Weights of a small transformer language model.
Size: 13 layers, 4 heads of 32 (2 for keys and values), vocabulary 8192.
Each number is 200 + 20 x the weight over the matrix's rms, rounded and kept within 0 to 999. Layers, rows and columns count from 0.

# layer 2 MLP up, 320x128, rms 0.253, rows 136-172, columns 64-127
186,241,228,228,190,199,196,222,176,169,212,185,212,200,218,179,195,188,214,223,235,228,213,201,199,216,192,175,221,200,195,167,221,168,179,188,169,231,204,221,171,205,198,203,205,177,208,200,227,222,211,233,198,188,200,198,218,172,200,211,174,175,225,197
183,215,186,231,244,180,175,187,171,211,176,180,239,177,229,201,201,185,208,173,202,224,214,218,220,219,175,169,186,221,214,173,174,194,232,198,210,231,217,231,161,226,221,206,193,146,216,226,184,182,173,197,190,195,209,174,167,220,234,204,229,218,205,171
243,211,245,223,199,160,211,215,208,195,185,264,200,216,215,195,199,208,243,191,128,216,164,209,157,197,189,208,222,184,222,198,181,205,185,214,227,196,176,191,216,181,226,226,191,229,195,190,177,179,196,172,180,215,189,213,243,192,209,222,177,185,139,189
207,236,189,217,197,196,165,185,216,188,207,165,193,172,206,166,200,222,162,175,251,186,232,193,194,182,251,208,197,210,168,225,172,201,194,210,191,198,184,184,142,220,221,235,183,211,224,244,197,232,149,163,198,232,207,177,177,202,187,172,196,183,172,199
201,203,212,203,209,217,207,195,207,192,205,166,218,221,208,191,200,211,223,204,172,218,192,221,201,216,196,182,177,210,202,201,230,226,211,182,233,185,223,216,222,187,210,203,173,174,181,173,178,189,199,230,197,180,169,213,195,220,205,177,170,219,215,215
212,214,212,215,202,201,198,193,200,195,200,174,217,198,215,201,194,208,245,193,186,194,210,197,205,198,211,188,201,195,194,187,221,189,194,210,198,232,197,201,186,205,210,216,200,203,188,207,197,207,215,206,224,236,170,168,194,179,207,205,211,210,194,232
239,192,207,189,212,212,178,169,165,219,225,182,171,220,183,215,221,231,211,193,170,213,196,212,220,188,214,220,214,189,228,200,176,178,223,246,194,150,181,203,237,183,215,183,188,194,187,224,204,169,193,203,205,172,204,220,192,220,207,175,205,231,173,191
193,218,185,239,139,190,223,191,176,216,183,171,212,197,180,197,201,261,177,222,179,181,191,186,212,239,203,211,217,186,180,211,213,220,210,196,197,196,210,183,187,182,217,198,206,186,205,215,217,255,218,193,188,204,208,189,227,198,211,182,212,153,195,194
220,181,211,227,217,216,200,202,201,183,193,174,210,166,224,179,186,191,216,195,182,171,243,200,194,202,185,231,178,208,176,174,172,228,175,214,212,192,210,188,203,210,212,206,244,179,235,223,227,178,222,192,191,198,202,182,190,193,229,202,177,201,210,231
203,223,201,192,196,187,188,211,174,222,198,186,215,183,184,224,226,208,214,205,210,196,189,189,177,226,201,173,189,214,199,225,217,179,209,212,206,207,200,232,197,191,212,214,211,183,193,213,224,214,199,224,215,187,189,186,205,191,164,202,208,184,203,211
197,205,186,211,207,181,218,214,184,196,199,211,216,170,217,232,206,213,213,261,208,200,172,183,199,230,182,186,194,208,165,200,151,241,216,237,207,183,241,220,183,220,172,187,152,193,175,209,188,178,195,211,195,211,222,191,181,211,206,201,223,209,183,153
214,211,206,180,232,182,204,198,216,214,192,206,215,181,248,194,150,191,228,181,192,191,224,182,223,194,195,210,223,225,190,183,175,194,205,190,164,221,186,231,186,195,177,192,178,188,215,222,248,213,179,199,186,265,214,178,187,188,194,195,189,198,194,202
194,209,209,217,172,225,183,223,229,196,203,204,191,183,201,223,193,198,203,223,204,197,228,225,152,201,210,213,195,192,168,212,226,198,179,191,203,210,199,192,196,197,187,199,213,197,226,175,207,232,236,196,205,162,203,181,205,195,205,205,219,190,191,175
182,204,226,213,225,201,175,217,192,207,198,193,181,186,235,186,218,159,181,231,212,232,208,184,178,176,227,199,193,192,179,239,179,197,230,198,194,173,217,230,206,219,243,210,211,238,180,186,180,225,172,182,187,224,214,224,204,187,229,168,224,200,176,200
229,213,213,218,244,170,217,191,192,221,191,202,185,208,183,198,183,191,176,225,185,192,169,211,181,207,198,209,217,253,193,186,164,178,167,228,209,197,188,179,168,186,183,225,200,204,202,206,216,179,192,210,205,188,199,200,198,211,172,191,206,189,141,205
200,185,223,207,227,220,200,179,175,198,165,217,205,198,213,204,201,181,193,182,229,203,190,206,220,193,199,233,198,210,202,179,208,201,203,210,216,198,199,213,230,202,210,235,206,180,178,198,179,197,212,203,210,175,207,194,232,214,200,214,228,194,220,174
191,209,192,216,200,178,184,216,215,194,193,194,184,188,172,186,216,196,200,210,212,208,203,166,199,190,212,204,208,202,186,164,223,217,186,227,213,174,176,222,193,172,193,176,198,195,181,210,185,207,168,197,192,175,191,219,193,222,214,190,208,168,231,183
223,179,212,201,192,210,244,164,190,168,203,238,211,219,199,192,219,204,164,176,162,182,221,200,225,184,192,171,188,237,196,185,186,218,200,205,176,168,220,177,236,179,216,209,203,213,215,219,254,195,208,201,178,210,179,203,210,212,193,185,173,201,191,170
203,180,184,222,179,179,188,226,160,202,173,226,264,195,185,183,176,152,182,159,187,199,192,210,213,181,170,227,231,213,203,225,213,200,179,227,175,184,207,145,183,173,174,230,225,209,256,245,222,215,242,164,156,206,144,226,246,190,210,245,216,228,238,176
199,214,182,164,226,233,195,189,226,254,208,215,203,182,205,211,199,204,242,230,205,192,198,181,224,209,190,164,180,165,167,190,209,204,202,180,192,218,198,205,202,221,199,197,217,195,236,218,199,190,225,165,200,188,207,176,184,172,216,178,197,213,221,220
233,182,188,192,184,210,192,171,216,202,216,188,139,181,206,227,204,190,203,182,196,197,167,198,192,176,162,189,231,221,218,180,206,185,188,174,201,207,192,199,219,211,204,180,229,180,195,179,175,174,186,216,206,169,239,178,183,230,235,242,196,176,233,172
182,199,173,212,199,236,172,200,174,235,196,199,191,165,235,181,150,199,183,250,191,228,202,175,220,228,209,159,218,210,217,198,216,203,190,209,223,200,216,204,218,184,199,196,186,187,213,175,193,228,187,179,182,180,231,210,227,266,199,188,165,199,257,222
202,181,194,188,234,188,232,206,203,189,225,176,182,175,205,218,200,160,193,213,164,202,183,184,202,195,207,190,212,183,190,219,153,204,218,234,197,179,214,186,208,191,224,220,199,181,173,220,193,201,163,214,195,176,209,152,182,194,192,204,179,175,193,211
182,189,218,195,186,193,166,182,230,234,205,219,193,235,192,193,204,193,191,192,196,209,184,209,174,222,229,177,196,184,197,156,213,162,181,182,193,211,185,195,213,175,200,189,222,211,210,206,183,185,217,167,200,168,196,203,202,210,200,189,152,198,211,206
192,172,193,198,221,182,223,170,213,211,206,219,205,211,219,210,186,199,221,220,211,188,208,202,220,186,204,209,211,177,206,236,181,202,171,187,215,189,235,189,207,186,200,240,193,206,213,199,216,200,207,182,213,208,194,200,195,200,185,201,223,205,195,230
199,191,196,213,191,234,206,200,205,218,208,207,251,212,198,198,238,271,229,218,218,152,209,206,195,191,185,214,196,199,178,213,205,177,195,203,225,221,206,176,180,198,230,209,211,172,216,215,265,258,180,169,158,218,206,242,174,180,171,231,211,199,232,214
180,238,206,192,126,225,196,228,187,225,178,189,205,179,201,188,206,213,236,220,203,205,194,169,238,215,216,225,177,196,229,201,275,191,187,215,197,199,211,186,193,207,185,203,213,190,207,199,167,215,205,191,205,199,179,171,215,171,209,179,192,195,166,162
230,220,223,239,231,223,195,209,219,211,191,193,204,192,184,192,208,188,192,198,213,193,174,171,217,200,196,196,183,202,193,180,199,227,239,203,180,184,235,185,178,191,247,227,210,206,178,192,205,191,219,172,197,219,189,209,223,206,186,222,194,184,197,224
182,210,193,218,191,146,211,193,194,199,188,174,243,205,171,234,180,208,193,225,162,187,207,202,190,220,225,206,186,229,180,184,184,189,197,182,245,197,171,182,222,195,207,195,168,220,216,225,190,174,189,175,204,193,187,198,209,186,182,200,226,160,201,169
200,214,207,182,206,201,183,226,149,206,169,194,232,182,225,206,240,202,171,190,178,208,235,222,212,242,215,188,216,182,220,223,199,241,147,209,226,161,156,186,181,199,223,206,178,204,193,180,167,184,213,180,168,205,201,204,199,216,220,181,204,201,205,164
204,198,209,177,218,218,213,176,205,163,214,189,197,233,192,170,205,200,214,181,194,203,209,228,182,196,204,194,193,210,192,168,227,221,198,168,247,222,242,187,225,189,194,183,181,182,186,218,213,242,245,232,196,220,177,194,184,205,192,181,236,223,194,247
221,182,193,188,212,210,209,177,175,191,184,194,201,221,210,203,259,242,236,161,182,188,192,239,223,213,187,204,202,201,191,204,186,228,195,235,218,212,206,174,210,182,191,243,181,179,218,240,203,231,222,234,161,241,200,208,191,213,195,215,221,194,168,246
183,212,199,213,182,210,195,186,199,245,222,219,173,178,190,178,192,234,214,203,184,212,197,185,198,187,195,225,182,171,229,211,237,172,193,193,186,228,196,186,180,192,190,210,205,197,202,163,161,171,223,147,188,218,223,222,212,195,206,224,195,207,179,202
184,194,194,215,184,202,239,214,206,178,202,181,199,179,219,209,196,212,209,190,202,239,195,220,205,185,176,221,196,197,194,180,250,207,214,223,193,230,234,154,176,188,192,217,192,211,196,215,210,203,201,179,182,194,233,186,181,179,227,183,223,219,197,220
216,213,209,198,192,181,178,210,170,206,170,219,216,178,164,186,166,192,231,229,213,233,241,228,179,213,210,192,218,160,191,195,196,231,163,184,225,159,222,212,231,206,199,191,221,194,249,227,212,191,211,180,171,211,187,205,198,212,175,177,175,220,188,182
204,206,178,191,201,215,190,187,200,228,219,185,200,214,207,203,197,165,198,207,197,217,196,203,196,199,193,208,209,190,207,199,228,212,197,189,168,208,224,181,227,201,198,210,195,179,179,185,209,212,176,216,190,239,192,206,206,189,177,239,211,219,206,211
246,215,170,201,169,213,186,214,214,199,218,195,210,211,148,243,165,199,186,210,201,188,218,183,209,217,206,205,190,183,204,174,170,240,161,214,202,179,223,203,189,167,183,232,222,180,200,225,210,206,141,241,200,201,173,200,227,195,156,205,166,173,187,198
# layer 2 MLP down (transposed), 320x128, rms 0.257, rows 136-171, columns 64-127
178,222,179,210,185,190,208,205,225,240,171,169,225,202,198,244,224,202,197,211,186,194,190,169,200,192,227,188,192,225,189,191,215,167,200,159,192,192,212,209,187,203,189,203,159,222,218,210,209,176,208,210,197,191,196,156,168,207,192,210,226,221,199,218
201,223,178,219,174,178,183,210,182,174,205,186,186,180,179,202,177,145,200,194,184,156,218,166,194,206,208,195,207,202,200,164,213,208,254,222,237,216,177,199,179,213,160,255,198,206,192,214,200,221,184,210,206,244,173,170,163,179,196,205,203,173,175,180
152,209,169,164,194,233,200,181,214,179,229,170,199,168,223,205,197,201,167,200,236,209,197,186,216,219,176,197,173,205,179,219,194,207,198,206,201,221,208,187,181,175,205,182,173,198,197,199,208,224,216,237,207,146,208,229,173,222,192,175,226,211,236,214
236,188,224,213,202,209,172,211,225,169,202,174,241,194,188,192,193,175,163,180,196,194,223,189,186,187,192,216,145,189,209,154,203,218,211,181,187,184,179,190,210,190,239,254,195,221,220,217,182,210,203,170,199,228,174,209,194,187,230,204,220,216,164,232
189,225,195,193,230,226,185,173,163,209,188,237,191,173,200,226,202,189,193,162,187,185,194,181,192,225,228,188,245,179,200,223,206,191,210,217,178,199,189,192,215,212,182,188,189,207,176,209,220,202,186,204,195,182,225,169,201,199,209,187,206,221,202,223
235,228,179,208,189,178,203,196,193,232,212,183,184,200,239,155,176,188,205,202,193,196,200,217,166,224,183,214,202,193,231,174,180,230,214,202,218,204,203,194,167,195,205,197,190,219,177,221,190,216,211,200,174,207,222,210,225,201,207,176,203,212,181,207
198,194,207,210,194,181,185,155,215,181,230,197,199,194,173,181,174,186,176,166,210,206,195,187,181,219,214,210,197,196,222,199,160,180,173,196,196,180,212,197,187,207,202,209,185,210,203,215,202,215,183,178,221,222,154,174,212,225,206,203,205,212,201,205
177,186,194,196,195,209,209,211,217,208,167,201,192,189,215,230,206,196,180,186,160,214,204,213,196,236,182,190,166,229,215,187,223,223,228,214,222,189,178,197,182,192,204,218,188,220,191,225,174,223,189,153,202,220,212,215,227,184,228,243,194,177,184,209
217,223,212,186,196,189,161,189,180,211,225,153,178,169,189,236,184,190,202,167,196,178,177,182,204,160,181,220,224,196,199,193,216,221,191,178,216,167,186,183,166,168,223,222,189,175,224,211,223,185,198,172,211,187,178,189,177,179,210,206,212,203,219,225
211,201,215,199,230,211,200,183,203,215,216,191,197,206,190,225,195,205,200,184,198,198,208,187,194,199,171,204,192,188,206,194,222,186,205,163,226,152,189,198,211,205,191,216,203,212,160,201,207,189,217,231,204,215,214,189,200,178,213,203,185,221,204,211
216,193,246,194,195,223,227,199,201,189,204,168,207,215,156,181,184,176,198,182,223,219,220,208,238,190,221,188,165,236,272,199,190,175,166,222,202,192,192,199,240,195,223,212,240,234,213,205,217,222,191,221,195,213,172,198,162,185,196,176,184,219,200,231
228,197,183,190,192,219,196,222,165,171,208,194,178,195,197,214,219,198,230,204,186,242,176,193,226,226,179,209,204,214,165,192,214,207,235,237,212,175,166,224,212,169,195,193,192,215,190,198,177,206,196,186,199,203,187,226,201,208,186,165,181,235,230,211
239,198,206,213,225,179,200,221,165,144,188,230,183,207,204,172,198,169,218,215,199,192,211,243,218,227,209,193,167,176,206,147,176,174,189,195,188,213,209,185,202,223,188,200,206,196,183,180,187,208,190,203,225,178,231,192,193,196,195,222,168,186,187,197
179,161,203,231,227,165,202,167,155,215,213,246,201,179,198,186,198,178,197,218,190,190,229,167,183,185,200,188,213,183,203,189,170,196,215,205,200,191,241,199,198,235,168,196,229,186,190,208,202,188,144,194,207,198,193,200,199,195,164,181,210,160,178,166
194,210,223,189,177,222,198,225,205,192,179,228,240,194,189,191,225,197,180,202,188,222,227,186,199,180,232,234,206,150,188,199,186,221,240,163,203,201,202,213,206,167,191,145,201,204,160,222,204,188,220,214,183,188,215,186,228,178,218,225,202,180,235,232
213,201,162,220,223,202,226,251,179,234,214,210,210,187,197,186,204,174,207,189,188,198,202,214,197,211,185,225,225,192,186,203,202,216,201,169,196,207,218,190,189,160,195,180,199,184,206,198,218,197,190,227,204,164,210,222,201,196,207,218,188,177,215,194
213,207,201,207,178,207,204,180,192,201,201,221,206,197,229,201,185,214,193,192,165,219,204,204,176,207,190,183,176,171,198,216,208,194,176,167,182,177,212,173,199,178,202,202,174,201,219,215,215,187,196,220,193,194,221,181,203,229,174,201,233,230,216,176
226,166,159,179,211,233,235,162,215,187,203,193,182,205,224,211,195,224,190,180,196,188,239,227,178,203,188,179,173,182,196,188,169,199,210,209,207,204,231,198,237,182,215,200,217,214,240,201,228,207,187,202,199,201,162,206,228,233,215,214,152,232,169,167
226,225,226,213,181,223,170,213,220,192,217,209,199,204,216,182,228,214,185,174,166,171,190,222,224,192,204,197,206,188,181,151,192,195,199,211,199,184,219,177,204,158,202,190,163,252,209,240,219,192,234,184,220,201,177,195,199,226,201,209,240,218,191,191
205,206,201,213,217,194,261,224,187,205,195,198,198,185,175,203,188,230,228,248,218,200,210,209,156,177,195,192,199,200,239,197,211,184,167,174,228,207,229,201,215,215,201,250,191,211,177,219,193,214,194,214,217,212,210,225,194,194,221,205,209,174,195,211
181,180,200,181,196,193,189,195,172,234,217,213,193,202,208,205,212,219,170,218,209,227,232,202,190,178,179,188,206,185,219,223,223,216,183,202,202,220,194,235,172,190,170,241,219,235,203,179,150,191,222,187,183,173,165,227,155,202,208,212,213,198,195,171
234,210,186,195,230,197,208,201,215,181,164,204,206,230,197,190,185,184,196,136,193,199,228,248,187,181,212,198,180,177,202,204,181,213,179,204,174,170,203,212,222,185,206,219,226,205,217,210,219,219,202,217,166,203,240,186,186,193,214,190,189,216,187,231
215,218,217,203,195,191,203,187,185,179,178,191,203,197,208,200,236,194,170,203,203,177,193,179,222,207,178,212,188,209,204,196,226,201,225,194,212,214,179,194,178,217,191,203,208,226,223,213,170,180,212,163,185,205,178,212,166,208,211,184,178,231,174,237
189,198,215,198,193,170,199,202,195,209,192,246,188,228,219,202,211,183,195,173,192,202,211,197,173,202,230,211,197,184,194,161,210,206,198,190,187,234,196,207,198,192,205,186,188,216,196,202,242,168,200,219,209,179,206,228,194,217,183,172,183,205,181,177
190,214,217,192,188,224,210,201,230,200,226,200,198,190,218,207,194,189,194,209,206,158,193,193,165,217,184,210,196,182,191,214,201,187,179,183,220,201,209,216,211,239,181,216,209,190,187,202,218,196,217,212,206,207,179,241,189,189,196,221,186,233,190,193
193,177,208,229,203,215,200,213,177,191,173,194,206,175,189,204,218,223,191,181,192,196,171,214,197,233,230,168,199,207,225,215,217,188,213,240,215,179,179,198,182,198,196,205,187,214,232,203,223,265,234,201,196,222,231,216,198,187,188,216,208,206,204,211
171,233,194,203,194,196,204,224,213,183,230,227,196,244,190,205,179,237,182,254,211,205,186,221,229,170,187,215,198,194,205,185,221,215,215,152,204,170,216,228,192,208,195,209,222,175,198,164,202,184,203,184,184,147,207,174,214,196,244,185,241,180,202,240
207,210,210,217,213,195,198,185,201,164,213,190,170,194,211,232,220,166,222,228,199,228,186,199,196,237,201,174,213,211,195,182,188,212,188,185,179,230,218,178,178,249,191,202,246,172,210,208,205,184,207,189,213,187,188,226,235,222,192,179,209,220,207,218
185,198,208,226,205,204,208,157,203,171,229,184,228,164,215,196,200,219,201,152,239,187,217,211,213,205,181,202,225,232,206,223,217,186,202,186,196,226,155,176,162,202,201,202,196,206,164,205,209,182,200,232,200,213,197,212,223,221,202,230,225,184,222,182
166,201,191,145,171,218,234,183,211,205,170,215,206,172,229,208,224,216,203,194,194,207,206,179,176,170,200,222,187,197,199,203,188,202,174,216,197,202,188,201,189,210,210,216,183,154,191,208,185,193,218,188,183,239,195,181,186,177,220,152,202,208,172,193
196,217,157,204,194,209,201,219,173,231,174,198,162,179,217,167,188,206,221,203,195,179,202,219,220,239,202,160,199,175,199,205,205,175,237,216,201,186,169,220,181,168,199,219,205,213,204,162,228,178,183,194,214,168,204,189,185,187,220,196,181,172,230,180
221,213,158,188,183,203,171,153,225,242,219,218,226,214,208,199,207,196,166,158,215,205,180,173,206,221,230,221,183,219,196,194,196,172,162,209,176,210,200,204,199,205,177,205,203,181,201,243,239,204,206,255,204,189,193,208,171,220,206,190,220,181,171,185
242,232,179,200,179,196,182,245,207,189,225,211,181,205,220,226,224,189,188,203,200,227,230,205,213,184,217,221,206,237,195,175,208,213,226,195,169,216,192,195,207,199,160,192,205,215,211,195,207,204,181,198,187,217,200,170,206,199,175,200,190,192,217,206
237,219,238,200,229,206,163,210,137,211,189,201,179,188,246,175,220,176,184,168,190,224,198,213,201,227,209,177,171,210,207,193,187,242,225,200,176,173,207,189,221,188,202,172,170,221,197,210,178,179,222,191,198,225,166,174,206,235,190,213,222,192,217,214
204,149,208,210,209,245,188,186,191,218,184,234,213,247,242,175,242,176,180,184,188,154,191,198,183,187,200,192,170,181,153,184,214,173,211,202,226,193,222,184,217,164,188,189,178,203,202,193,206,237,196,211,185,185,199,173,119,162,175,242,224,224,217,169
198,218,246,180,208,228,205,173,198,188,215,240,231,240,216,193,176,197,229,222,238,212,199,179,215,200,198,192,196,212,187,238,182,214,218,194,191,156,188,197,211,228,226,201,204,211,208,229,246,191,195,183,198,199,214,229,214,188,209,196,181,221,202,183
# layer 2 MLP gate, 320x128, rms 0.255, rows 137-172, columns 64-127
220,209,189,185,227,214,218,232,190,203,216,198,169,218,190,245,197,193,174,197,192,210,242,200,198,163,188,161,209,213,222,204,201,229,215,157,167,207,167,209,214,173,201,188,186,204,205,188,203,214,232,224,194,206,192,200,199,195,184,210,184,199,230,193
143,197,201,197,196,188,232,199,199,221,212,146,203,168,203,224,175,191,167,220,239,194,181,188,202,239,184,205,203,190,196,158,196,175,224,184,220,213,191,222,164,187,212,160,198,184,196,190,199,204,199,226,263,159,199,214,166,195,194,198,205,173,241,227
184,232,157,180,165,167,194,217,222,191,209,191,200,233,193,220,197,204,176,187,238,173,200,204,194,224,224,188,216,181,190,234,214,179,163,180,222,204,168,208,178,195,227,209,232,179,205,174,197,221,213,252,199,153,162,222,208,207,172,194,183,176,185,210
210,210,213,189,190,177,164,186,179,171,190,207,193,166,234,238,212,176,175,178,191,172,228,209,182,228,222,177,215,176,202,215,218,211,217,156,182,230,191,205,169,192,183,163,201,200,201,186,201,204,219,200,197,179,216,210,199,184,208,184,212,208,203,194
208,211,208,194,187,204,188,202,216,212,182,196,201,203,191,207,208,202,175,198,228,193,193,231,209,199,199,207,187,205,212,200,183,218,219,207,203,200,213,178,200,190,183,200,196,193,208,211,203,201,184,185,174,177,209,228,220,217,214,219,194,206,192,171
206,184,175,229,214,215,198,195,216,202,233,173,169,202,227,188,219,213,229,215,175,224,181,209,214,200,182,247,230,210,208,188,162,183,205,207,186,151,184,175,203,199,212,178,175,207,189,204,223,180,227,211,222,200,195,254,203,220,187,206,187,227,203,193
213,187,186,184,185,197,194,184,196,194,216,206,167,182,210,167,217,170,187,203,152,198,211,146,178,178,200,179,182,192,203,212,243,210,204,234,186,154,197,183,195,192,208,173,231,173,192,206,256,216,239,189,199,197,188,202,211,252,200,206,233,179,204,218
199,204,167,176,211,211,201,219,176,170,180,189,180,182,214,193,183,214,196,180,180,179,234,209,186,210,207,216,177,197,194,237,150,228,219,183,187,153,222,199,197,186,213,216,219,158,232,212,221,192,205,214,194,201,193,218,182,205,193,186,151,199,183,208
251,208,210,182,174,182,195,216,166,203,170,199,227,213,199,213,226,184,161,172,194,199,173,167,171,220,185,217,221,216,184,211,196,199,197,231,197,192,199,189,201,185,207,207,229,180,202,207,224,199,196,231,201,204,199,185,237,204,164,210,253,164,203,210
185,230,181,219,217,226,210,214,192,191,216,186,199,162,216,199,199,210,183,236,225,225,198,157,213,190,190,189,203,190,196,205,191,224,189,228,215,198,213,194,193,210,182,210,183,204,176,189,169,193,180,220,180,202,214,201,186,193,202,237,184,240,195,192
224,208,214,208,231,217,232,198,217,195,211,220,199,191,197,188,179,188,212,232,200,202,246,178,199,230,185,214,210,181,198,201,206,190,201,182,182,195,190,178,211,197,208,168,187,177,189,231,221,199,210,242,203,203,224,185,207,193,182,201,221,172,239,181
164,206,206,173,244,183,214,200,193,203,179,193,176,190,195,204,191,222,170,151,190,178,246,186,191,201,184,188,182,213,178,214,220,190,158,185,184,234,215,221,194,222,183,223,179,192,156,220,194,221,158,247,183,222,185,168,188,176,212,176,225,180,194,191
233,178,178,177,196,195,214,191,197,159,200,246,230,211,221,234,155,222,200,202,189,188,238,229,201,190,200,173,205,193,202,173,230,228,170,201,216,224,211,177,207,205,198,192,194,161,221,197,222,202,201,215,193,174,200,174,188,195,181,188,177,212,209,169
212,199,220,188,223,192,193,193,206,258,160,175,188,199,226,224,193,208,245,191,174,191,184,179,195,236,201,172,228,234,176,196,206,205,212,213,226,199,205,174,174,219,199,214,207,201,196,200,221,219,200,199,186,202,230,182,224,205,188,211,195,221,202,215
212,175,141,195,193,169,167,223,201,228,223,172,164,159,191,171,171,169,201,216,190,171,192,189,186,206,200,227,161,156,196,213,181,206,207,190,221,200,189,196,160,188,212,204,173,224,201,203,234,170,208,183,190,218,208,174,191,170,191,221,209,220,196,217
198,195,235,186,228,211,176,216,212,183,196,173,186,213,179,246,185,225,198,223,226,213,191,194,225,174,186,185,212,231,230,235,200,212,212,209,221,193,214,228,207,206,213,187,195,170,160,178,175,194,211,204,176,208,227,242,218,181,225,180,176,160,192,197
211,167,182,202,217,234,220,205,210,197,225,181,191,202,236,213,180,227,149,198,244,186,209,205,170,177,233,171,168,211,182,198,173,193,230,208,189,231,217,228,227,176,190,201,250,221,207,215,192,230,204,217,172,188,211,205,194,248,194,204,189,188,182,181
206,217,235,168,174,194,194,180,231,194,225,196,181,218,175,197,214,187,194,218,204,204,174,172,137,245,137,160,178,154,223,211,176,203,191,245,193,213,180,226,166,224,237,213,204,177,203,112,188,174,161,184,227,149,215,174,206,196,192,232,226,206,186,220
213,211,148,194,171,172,231,193,212,204,207,185,160,225,195,218,238,225,201,239,217,216,149,223,163,201,210,202,205,215,203,197,161,203,226,226,182,185,209,230,231,239,161,190,218,188,178,209,151,190,189,215,201,202,188,198,242,240,208,195,189,191,193,193
220,203,183,199,197,190,221,213,201,209,200,192,151,212,189,231,192,202,188,225,194,199,222,189,214,192,200,202,214,213,229,231,218,223,203,178,195,216,190,172,184,201,218,207,229,216,191,216,193,209,218,184,238,169,199,167,218,232,208,220,196,203,229,201
228,212,203,178,269,167,225,218,192,165,182,217,198,271,190,182,196,191,194,142,181,192,188,223,124,204,207,219,136,163,184,209,183,227,197,193,195,192,231,165,178,209,198,224,200,184,178,205,215,227,205,228,197,216,189,254,158,181,201,216,216,193,200,213
216,196,186,168,192,191,210,183,209,184,194,189,194,169,208,230,211,184,199,209,178,181,183,185,201,218,196,176,198,215,186,213,170,152,216,186,223,213,234,182,185,162,230,221,214,201,211,195,198,214,139,194,210,206,204,171,206,193,178,209,183,204,192,210
213,164,180,239,208,212,241,192,147,183,205,189,210,181,202,217,191,201,184,216,190,200,187,208,212,211,185,215,212,212,235,224,233,227,204,224,203,199,204,199,237,217,205,203,194,174,215,203,239,198,236,238,193,193,195,192,187,225,228,200,225,174,211,164
210,199,213,218,204,203,215,199,189,215,176,227,190,190,184,218,198,190,209,187,216,195,213,200,199,208,177,200,180,199,188,202,200,191,217,222,192,206,217,204,204,196,212,196,196,199,185,197,214,201,227,169,229,182,182,205,199,205,156,212,191,202,231,174
211,163,171,205,192,182,224,189,223,186,169,218,197,211,194,201,179,239,174,215,208,191,231,194,201,220,201,183,200,203,217,235,216,203,180,200,206,207,186,228,175,172,167,183,222,218,232,201,191,226,198,204,208,206,193,250,212,197,212,198,194,206,203,204
223,172,195,194,209,211,225,174,175,211,191,200,225,200,208,174,153,189,152,178,200,214,208,198,193,166,221,167,189,212,189,178,167,180,149,242,167,237,244,205,229,186,201,150,208,226,213,196,159,172,179,224,246,204,191,196,212,207,200,196,219,179,201,202
191,249,199,231,210,218,188,187,206,192,183,204,214,195,198,208,195,184,207,198,229,179,164,179,209,225,192,205,205,191,209,168,217,205,177,213,200,215,231,189,179,221,202,229,247,206,203,206,197,211,189,195,218,182,208,210,228,189,180,229,202,202,180,196
197,193,200,186,174,202,182,235,211,202,198,199,184,178,212,188,190,191,216,206,184,181,215,189,192,224,215,210,197,174,182,205,224,213,173,207,198,185,208,180,205,201,197,181,232,189,219,195,219,221,184,187,216,195,182,209,187,220,183,221,210,199,227,232
228,196,225,220,202,213,172,186,196,215,246,184,208,227,196,232,167,194,210,224,196,178,159,221,175,179,172,176,182,206,198,182,210,203,203,210,206,184,202,222,200,184,195,212,233,231,186,207,205,209,168,210,215,213,169,198,198,186,191,236,221,214,216,180
194,217,202,221,210,201,191,211,189,216,162,204,197,178,178,235,218,201,200,203,175,209,200,201,204,218,190,189,212,207,176,202,198,195,223,206,162,213,159,208,179,198,195,180,228,169,210,165,212,171,232,187,170,220,208,215,185,230,205,200,180,183,233,185
202,200,190,198,187,207,186,156,197,196,197,216,234,195,207,225,155,196,189,172,184,196,184,190,187,217,197,199,218,196,220,177,235,243,191,241,231,232,204,203,209,198,177,213,183,175,178,221,198,189,191,222,195,199,176,208,197,245,208,193,206,160,205,184
154,189,223,205,221,192,209,187,203,201,184,157,233,194,203,177,192,204,185,222,208,201,178,184,199,220,162,221,206,160,184,215,213,197,187,203,210,188,180,203,184,191,262,195,197,204,208,161,179,208,218,212,195,167,166,206,226,214,229,211,212,164,187,225
201,224,178,197,202,198,185,209,202,214,189,201,212,195,194,213,175,188,178,185,194,205,182,197,199,213,165,177,213,224,257,208,219,199,198,227,180,246,235,191,214,210,188,193,227,234,231,191,181,197,186,202,211,193,192,198,205,190,204,211,220,255,231,205
226,190,205,176,167,211,166,228,214,164,204,216,177,240,197,181,195,208,158,211,196,189,199,185,193,173,160,197,189,175,192,174,224,196,181,195,206,203,228,221,217,212,165,221,204,159,247,177,161,210,190,189,168,183,195,193,211,141,227,202,229,161,215,137
212,226,211,177,221,170,194,194,200,183,189,189,239,226,195,237,174,209,203,180,211,220,198,182,195,228,202,182,214,189,201,204,190,215,202,209,181,184,209,181,214,162,207,166,208,202,202,178,227,189,210,207,192,226,216,208,190,193,185,230,220,176,229,206
184,160,205,217,153,187,199,211,182,183,171,221,236,198,194,185,210,180,216,238,213,192,165,163,241,213,197,200,204,167,194,200,189,202,219,197,205,213,207,175,175,188,206,224,193,206,207,180,183,183,238,178,196,212,207,206,215,197,150,203,226,219,196,244